{
  "num_hidden_layers": 10,
  "hidden_size": 64,
  "num_attention_heads": 1,
  "num_key_value_heads": 1,
  "head_dim": 64,
  "intermediate_size": 128,
  "vocab_size": 2048,
  "hidden_act": "swiglu",
  "norm": "rmsnorm",
  "norm_place": "pre",
  "norm_eps": 1e-06,
  "positions": "rope",
  "rope_theta": 100000.0,
  "rope_fraction": 1.0,
  "qk_norm": false,
  "attn_scale": 0.125,
  "bias": "none",
  "tie_word_embeddings": false,
  "parallel_block": false,
  "init": "normal",
  "init_std_qkv": 0.0679,
  "init_std_o": 0.0152,
  "init_std_up": 0.0679,
  "init_std_down": 0.0107,
  "optimizer": "adamw",
  "learning_rate": 0.00411,
  "lr_mult_qkv": 0.4,
  "lr_mult_o": 0.991,
  "lr_mult_up": 0.703,
  "beta1": 0.95,
  "beta2": 0.95,
  "lr_head": 0.00445,
  "max_grad_norm": 1.0,
  "warmup_steps": 322,
  "schedule": "wsd",
  "decay_fraction": 0.3,
  "decay_shape": "linear",
  "final_lr_fraction": 0.1,
  "batch_tokens": [8192, 16384, 24576],
  "max_seq_len": 512,
  "doc_mask": true,
  "train_tokens": 102700000,
  "max_steps": 7084,
  "dataset": "wikipedia_en"
}
Each number is 128 + 24 x the weight over its row's rms, rounded and kept within 0 to 255. Layers, rows and columns count from 0. Numbers have three digits each. The size before them is the row's rms in percent of the matrix's.

# layer 3 attention value, 64x64, rms 0.0995, rows 49-63, columns 0-63
098:171134120061135114125128167124143109172193124162129130118131138101157129097104116108156137139069129145116124126153152126092108125147100152121134126154109105104129130132146128156117082166114126
102:133130136111129142147149155131062117125170144169111141115143172124109123091147117074137127142093130128136125114136088099127132118162132088119149127114149132169080112135096135146097160175117119
100:166082146118184117105141129104157140154107160125134125146119133127122125139164120093106131103106152125106143130118123109128128132125119165174089129134122120105170139151098079156141195153126160
107:142110149194143117117149086107151150188153118124122145133131140133136153123115121144150131095111126137093091141055151096150112111131104132120102138140130113101153116112158165132119075126124126
091:120118102113171148195122138107107116151126098107133106134123131092164131145111134134156165121126129161082105136099129140139130109117132148111132085161138126079154179141098121132099080134153145
099:094174089097138122124114125139122116097119084131123127114126135143141178128147126121113134128127098151111124139142163153127137163121094164109174143154134130122147040098102127148085136124118143
081:156157117139113130071143096142101097096122204158133145112160134149111107129128146149140131161121141115140152104119146133125132130075154132118130126093151111143112118145166160180121135099141157
096:117108111085106157182154125164080130101122136150135101102118180145109079118140120102104110146146112111114159082172155131134123152136151127134166137131151145108102134119091128134153158110129119
100:167108096132172127094107144112107136155120129132111110117141126148159120157190122123108073098120125111115140121113104127144112142136112094129139086131152181123089123108161133127168156127128076
105:170118174106104128120124132159095141146119096141127129120104135133099122103127121145145173137139152145110126125169105086132145128095123134128099172126072100087158140120144103087184114114149138
108:169134152124168125187168161100151135115152144146125151113124140114129202100119136145127135156149116138114144126115107143174124165106131138141127119122151129130127088113165127149156112133177092
101:125121105146124146138127114151124157144133127133114141090108187120141080103139120117134168099153136139093122125113139089133128134101087104135126135144152081103158086111074150148114125121192133
100:134161138112146114116095125137172104125126087129118180130096094141103140166103111142104128133112107128161116157152187106144142145118132125124114172124079141119145088072148106122129156134147139
116:150134138152154089064129112125120146095132108128120124153168115147147103128147132131105125136097112134117126123156138119088148083116117130119139123121121133132166150057118100134136121142079197
098:130137136122155147116070109092145127112090141145124138138145139125126129153138121133137094152105092122111145089118139138141105174128133117137110081107121100125153092050095103120144151084099136